Each number is 500 + 50 x the weight over its row's rms, rounded and kept within 0 to 999. Layers, rows and columns count from 0. Numbers have three digits each. The size before them is the row's rms in percent of the matrix's.

# layer 5 attention output (transposed), 320x320, rms 0.044, rows 5-36,69-100,132-163,196-227,260-291, columns 96-127
093:602416530617444523528465488471483511482506504530524528505513558485508490417459482403494509572454
086:566487450460485530548502517543550515520393557481435446421458477531537538599478547582495361447517
088:520412488485487543439574581530501498479517554470514445380438571438482512501524514492514506506518
088:460471587440563436480503457416522414545505482531460519566498503516478576508442529427434499453475
086:446557575491505478467517496501557487513456512545537465434469464541414573579583493496464555544529
092:488506482541517464458568454502533529473486491492439444404507527440577451518481471493532447518453
085:477497428482507488473459377469407458483584524501457516513479465573546465437581571432628505480500
087:503469412473528479510489482429534463485533536485485503499532438554542524507419543412544544543450
091:482460514428459505542426497507515504508440494473405552491549409569454546561448477560464473440483
096:494525451510588495480596502548544512483555424504455501495448453489562484507522495488536530472534
084:523486430509520595505556454574562537456518452533398503448529496554487541563566518515476480576501
087:620522511486491605524543565453484540581599540452543531556555526489499465499540526398455430462506
092:542556443510626613518494397533579473433484500443513529516532494389464470505518573480486586396577
086:442531526462482484380478583541484508542478507473501589479476526608481519510561476509493479580552
092:555359511475562535571500509515538475479489509473610387536446416476483509582576476505425476470538
083:553467506580597450564440482488522479561586476525545567489467493421559403528526485445431397490502
087:518505576496534504527561424449499453585543516450599512467510523535527506501539495423494587441479
091:439454648573448442482508537480501543475451504403611527500489534510566437453463439493529515462572
089:443512615509522516486506484533486563469406522575495468503467557401480521445524478480550537493491
088:477482526446431508506571557485385497466495497485475443524409522492391525546523392481503522571455
091:477458545554422518545513541535404515603544574466504506550516534549437531480474539527418596399507
090:477528422537543429482512558605534464464473518513445500396614508442513439537406513479564445461505
088:471523502599503490556550466540458480505420465534592575465440568454543426504565508462437494460423
095:503524483495511667601526453449506432445494566455622505526436514540493572540477550493459511431415
091:482491502526533511433487398515420557462495534547571502483496602495555550476512514541406551584484
089:536555513509465515525457570467536485507590446485556549512512453603518502583472462514437544530581
088:486468514498472569501465454515503490569485563481507544520504542516492559515490551488476433542507
095:584422458370480455513545509483562518561498527550502627409529513457538460478448471497490452394529
087:497588541509547562556474504413565537499412506492462594454543461440521621499473543469527516480436
093:551492535553538420475527474562522479479458517491497546518539481541429496532467402440449449604466
095:534488475534479525432473574419531506425448451516538555461549589526446529400572511478490483519435
091:506518531518516435466536537438443501460433549469541514509608514472575500572597587566459494447648
091:406532572470494515520511541418540489527587471503525515451488496497509419524578603618515510517515
089:485474547521551525458403515480485529491633424464546565492451514458448489530475524447561444560575
085:467454589515495537529481433601499490582526536458576475502543494574464554528648563497486505490448
080:429470453588494495468568413514525604496463439511484518473437430403551480525521403524535560415451
089:484500443431550498507532546466517551455566367409495468502579504458496556499469524606443464562485
082:521524423579509503487436459468493449582426487478554642511527399510431472455429447496553528409562
079:470521487534544422544611524530550484436521550502476555474532452488438535453482487459425455483480
088:458418533501510534579543559518458499502446360524508487439420530534363564516549504449508504514496
087:473551490425457478485487476514564472533438457507479518583500497533509515567499442498469585477467
087:451398542519455589405429551493439539475490528552499473491535517438474461640534552556429466532432
087:539527490559489521418415469495429441573504408484489542489510558483434469423429579500548551539539
091:508506451432538440476482496564587441409518594498516506526479456489425520527552467490542567539469
085:539501534510469461721564391423462473554545585563451562513513455603447569549508504581467505508585
094:593451459514585569408533463418511554457472471528450565549507542505478436467537498457498559468513
094:510530445490403518474578530465444495490502445544426517554523581419539510432490535415532461508507
083:505573529492452480524541525479494559407509438374515458511569455494487568595507402572540486539510
086:458485460544476579553502546584520504548412439500520563535480492350570491386463551547448533557535
084:549590491442498485399466442460392455478432524590574396541555542444448603506441447514592546514552
090:465471542558515520483529473555474521557514610577635502474552441598472520471520586432559568509540
088:530563498607513504503512408521598545497526482486524421444562538456453528483450544571515483567556
091:477501503466570444585537500475432512505487480490469464562453467465488459477575412378575412447430
086:469532482543469569522475508479494424535555476621451528547550618526537475468566454408473476437568
088:571446495388521449388505502450468512511517479484496646565543499581470520586454464508546465442480
084:477485514472394374489493621545569559463531474500519461574503444482481497464524538501468521508482
087:540587436516539524649460628504569503588607554536467452534472439513444558443543447487508480540515
087:445478398521595464515504528565510488563423483526423553493495471444491579517475541557550564426464
089:507412533514594464528581462481540497469412617596450527469520475592508463581407486534550437523490
084:469498476540469435501445607527508462581556464442538446489434410549488504468477506483485422438524
082:452428541403463503510588414459471518512526518486555452464494454478404508529528533439483493433539
078:462526511468460555552536476425485524512448518493569545575568576560583507397498496454524529509452
091:523499564418532620572550418490459478512566555685495511547544493508532513506506538479552539508476
091:431450526490434541535552546543538557499555504518516497472567502492383462448452491476457482513321
093:461498503550462494418475411520446576413539520450526460522479564482463519513507504468538529442400
096:536565506488531436514525451509487512431473465455553518621450549484479485580451450543493506403460
097:585446481457434509415536471487417498522527505508597520463502490530473416483581517449573549557475
084:405563548506545534520563432506474478543589472512455589497566494578514495470494570498483484502513
087:523548517609415450484488444557502487535524513448521507410510511538482463513513540536583536509491
089:530567468571396536482539543540485529543511475441371486530468530519465517481420496500529536435532
089:456538426564470500494432489424532549605563384563493572536522426669468515549482556490401488590514
090:562512571538460468500584579567533507439512501468582466532511552430500479493615436562500435465435
100:496631494444459517469485537497452529442481468563532516516466479541522468507517524517448457460476
091:495531557559555531492495518520474471473608500494535494394520655427460500459516440526489490534442
088:551463606501441506487489510381504552422568587529511545537554472575539435454547522412518564482497
097:487467479496492380474504519393582478478533542472446489541479515544448462569544452451404427535452
101:566490537523534504481486523530583435443491444526435497548462474570505489417429585545522496561392
081:480430475506510484532516495407430558554488456523429473483530482552472502503553498494549503505417
093:498447602542513402586489456526581451431447486454379524493440443552437608557520543527480631479508
093:445567458564444416559392470566484567557576556539407536441522472570450492488537556503389433409492
099:438495418500430559556508420470468571461505542544485467418547480528487511498443529534462507474593
105:488487461500455390555473444518531529542477553482520473515439492497531477627515526530458499478509
088:527522445506573538503575529467484493497523470519594510559524513513529503475474538537370518617416
096:503541404523492385585442537498516574499503547502410556498565423480533503493468474646471503616426
094:545446503468511425452550477501536412464507520562524478525606448509536459492567583499511597459473
096:553515466454514526440582535437575559560561456485490437389536408522576442471529468524519508518468
089:573488545431517639468511499468525558545555477519491435552516533459441512604591551458527461472581
093:542478561506492497529518455466530557514499568488496480532465527517427479403518599495527479524504
099:504493498557474345495518472482527578544617496574494546557512476571493491490548428498468463532455
083:599497552489498607573479551510548463465495468481518541549525466596555375585453531415556471517444
089:513439512515595537426516482501545544492499516462512501555459553436470510462472536519504449573374
094:388573474469516450520461598546491485537457500458390544503494462552398456484418574595492450513564
094:504563461511432626515499432523451507538489546452544536532475530552514537598550463591548500452523
096:536536420549493422428431611544448351575465546594472468508486438563490527464462514644485469498533
093:462560450619464461544404471568570492572517473436414502400496484486505480445593516534541621422475
090:532589611443501440515507486540513460627545471402565486493501507452455461531407523507584410431556
085:572581488396441436443568531471497535569486550586500516471489580528563457477503523410446412464528
083:497450540505548539527586453390469454530492463565457505571587507513475462511454498430456508517509
097:543540532490551406521519503538510424502465483482527423433526550486508520490522545522426508429489
081:567448565547412462504485525477517534508545465500463427434509543503539497422462503492566508518531
083:445502452457572534445518545510594478564419487475491542561508405477453535463534600515431542467529
087:508496526483508455515486473560506483483452447524487466483481538496499467600477442515448503565556
085:468558429531563479537554487501497494576437571406451571555418495532564436438591547543527585515521
074:460413451532514521459515501450576481461477526459502584478514511505384586486498491514440552415534
086:491433486445538457465537493487512457471483449537512458430477539562435428470539479515510480492523
080:521481507545493441518528521463489517446456403516550490538541517580511487548543479538479508447496
091:485504505482480439473439472541437501567531409588580516434506516593543491535423454392522585497487
089:453497440560473474470435486519608554533464456459407520477562479491552553476457506472464558465552
082:525610460503429537506481410457447467553545525549450489491516521515517421582536495498569488495521
087:543566449520524564512549524463526525442455598459523472642559528413590440531480575447420397518553
083:422516495488423457487537531522446460467413551471472546580578410642469462507526469438516461552454
087:501502517438563497500542571521511525409546538594395459500528538479514433610538473461474498505559
085:468530481544476578539515471433466508463589443550468480507552452553565450432489409436468444522496
089:524561494527510483513522466373548454517481561430375512488522517537485487505553557510479697481550
086:518589521486491537462438431448565470417384568468500543531468595501581441571412451547455559498521
094:455581549529548500493560596562547489476550504501457536431497427467505497477569577465541484517541
085:498486500495533432486516516551520576458502571550448542609497504500473583437514504557555418453458
089:466488550535489489530536471547452476563478522509548498556485413576409561515549456489521608456482
095:542483534478523553533446530529587489528482521510529413395574542434512498538553571456509469433525
093:403485498576543397428459461505508529484540456482583593440522502482516473460491508486426510478459
078:522593517457465524500545494502441455488455576489548459546428620478477497580470493534520438510472
081:516534491445589543594464500504455532573547536480559480532624530370534511488545508460485454519466
086:562554496611468426498541541384560494523553603540541501519493425489446473503458465483425513535502
085:594643517614509499518501480464541521635487498492551560480493534603553496542502580519480545548492
095:503437526492472535484546468530529566486455565515556538514445522479549437440439488536507406517536
094:576518573513571508525594618530505555519430531433442469451530488435456526523486464428547498425498
085:504507498582427500550490519542529525497535533427500439517507412482427530494581562479509542570503
087:509483491543492558504540516608492539458450443481466467523566575439518426469566564476612446461467
129:465423445455523469495586598566516483566483573593494515462463481506492487446421486430499469548535
143:564458491527471590547452505438572523538498498629488410476497388556452519490517584441506562520525
132:533525477507421460580493454483504410422515519506503492479465556535498552514493547556451492438527
135:536426551526400522457476522475437520462517526546472411479465552462479401423539442456565525456631
138:541478569507599496413506488392520433424523506525488534592484432448528544472426525448498480444450
131:630506576527457404468592433616550497527450459556537497539538517490517510592457473462516506574568
129:538506444474540488467562428494460536549458470381482422448498532485520423600490533519491426451459
150:556555391454552527483559464552371540472492444519496557454429541449466524485500476421643534457495
135:513441472518574589488485451464553550504543501418453492499604501491582473499481512445558497480494
138:504454524504497541553550505503555572509482456551449491479492487522476457543512568471537476490480
131:452541410480593441527454449472427488623464444541552486512455471476523496566476465484613514444531
132:475477466501430509497437478566534501460481475562390498490499500525437523542547586502481533487508
135:542459460552466573518523523488429548609572565494520544509559524492523392512504449444435470398539
137:539583563513605561457482457537611507458497446449507558571511526446483465482492547379489553441560
129:464502447444440477440478603522512528447474532453582507470477489560448473508527488486533450520450
140:449415489507552553498573383499531473436523445487522408533462454505439541588538509501512540487519
145:487476529517532496532432544464546463496598468474474533509470458465488421531496451416520462502517
132:511555474555595484545569489478476465549554443462495500444465541547359499504496547432544540531477
137:491497622500450552467453487464534492456482435508466570464498482591576496524428457497504495511535
124:468536540467460535416481456493512463494458536536528475540487484449454509429476602392484411588472
129:549509522533509511521531557521468501531398479500420467582416515488455546539451362488519529487481
128:459526468630455445525558476612511540527431489455537561564488566561451494581475458486402518378482
133:525489474540533477500514558565543549477529444475565519413601497449568516597491506501490542472513
130:465526469571500544456503478510560460546551450544559583459509491459497469509476444531455474490509
141:481539540516486536559539494502477429450457577412560396455448500514496605613489447489454525417499
136:536414575566592481441472413495474586477527485572539446525555473492474555521549458523483579571604
133:551513583551513432531525526489500444451539424577572508479468434511544521575448460515454468502528
132:526568581480463487588444532495522567557459526448506539462507464467519543512538481519483562454498
136:398468452430412497487550493448504557539476529561504577478505549451578502486519494542540472482517
128:460562581536552603583517548445520564551522501399484521437465559468485498525510469340460468426478
135:599505473553485476516679486523581500471494535500462623501511449640450520577515459485485459591466
136:561465433628510547512455512423497432502514405532453547469495569527470504448635440406535457433467
# layer 5 attention value, 64x320, rms 0.0357, rows 5-36, columns 96-127
102:422388559524523524532580561544526430456468486573476587590506580475547584478519514283519459498421
100:493520584454538551393574502495442506621511530528526532565515539498511530498500521586448448453464
098:518580540507460433503453483507504419452461432456486561454381555548555480537379499443548473421507
101:464552488549493480479503473497495474500380447470585526557475554585466525462548541418530471430621
100:428524488507615509519436511435440437514501487493440548617474469424529510501588436556503575586526
098:464448438534473548496549473552485434512506471555479560578418424471528491452540526495521453574492
098:543483467447544491603452505413481479496523487443528541472461523552517535517499491438454465511448
101:404417508481570466577512537464609382520603477454466557531538449561522459411471585518515481551516
103:598456441526449498502482476446415468482538436570579502419527519467476536441434511568580484527523
101:466568518486542427516574481511544431606507388546584474494530487477562482468493517503507499511487
098:419478441416527571577458525441465462458433527490450523490458450517546468501503456546512569521462
099:487597531547421501505613498516488535516531451465484512548486522496514406439478477590487437532549
099:586486544459508481584525450542603508524430434448533599469455504445450426543532540498437526469545
099:439439528504481432459552567511479456519579576405571503512558451488467518532500524478532438483518
103:538455466484430435585431485480479412422443401436517471503434517440497516669422488486553423477553
102:497596448504486544455500406577501489509648449423469584516487466614498490473580561536521568486491
103:578511454443451521478543431534497487499521521560508376473462479579499466494540460494560534483484
099:490381527521569527437531455482640401383520459469682466489553511461522429481437444509467603507594
099:462454523468492540433516567448483480398503461585520451447456520466496596532522492535568450473485
099:484501555440535494561474435524398531501453474545499582432513494458523457507548429478539556526457
099:365444571470489525461529517521485553575508563442556381497471488538475567478428564432447566473436
100:528551527562546441558495538515549440530438538536514465421475452466508423538582456534532519423553
102:501477481505475498460446425452456518502524523540550561513536471503596450470506445489472565571440
099:504458611553494555472430477470416464530513527442501447481435584506538585486516492473586549472530
099:421547491574548510477457454461413471567458484648551575552564515497464539527491562470447454432521
099:516544556528513477476451536508489499578466537461555624522524357529537543538483482487498549509494
098:441507476480472559475442536476476423558492452443529519567488532441497535528604540542539545480456
102:576464413489529525539446548468487505511546486585506476541446470533597442428581466508408486511537
100:574559511571562504502446465451615506484435436476468477604527529535534564439457468481580536534499
097:469459487526488518567603475534494421462470445421582491507441458486464557447556506464590517510541
104:484492497472484470478494573514588511522440483432522509495468595545473532484557446452576530572437
102:533537531572499492515492494525487412498572510481512536486493467537541505557569459504566456526565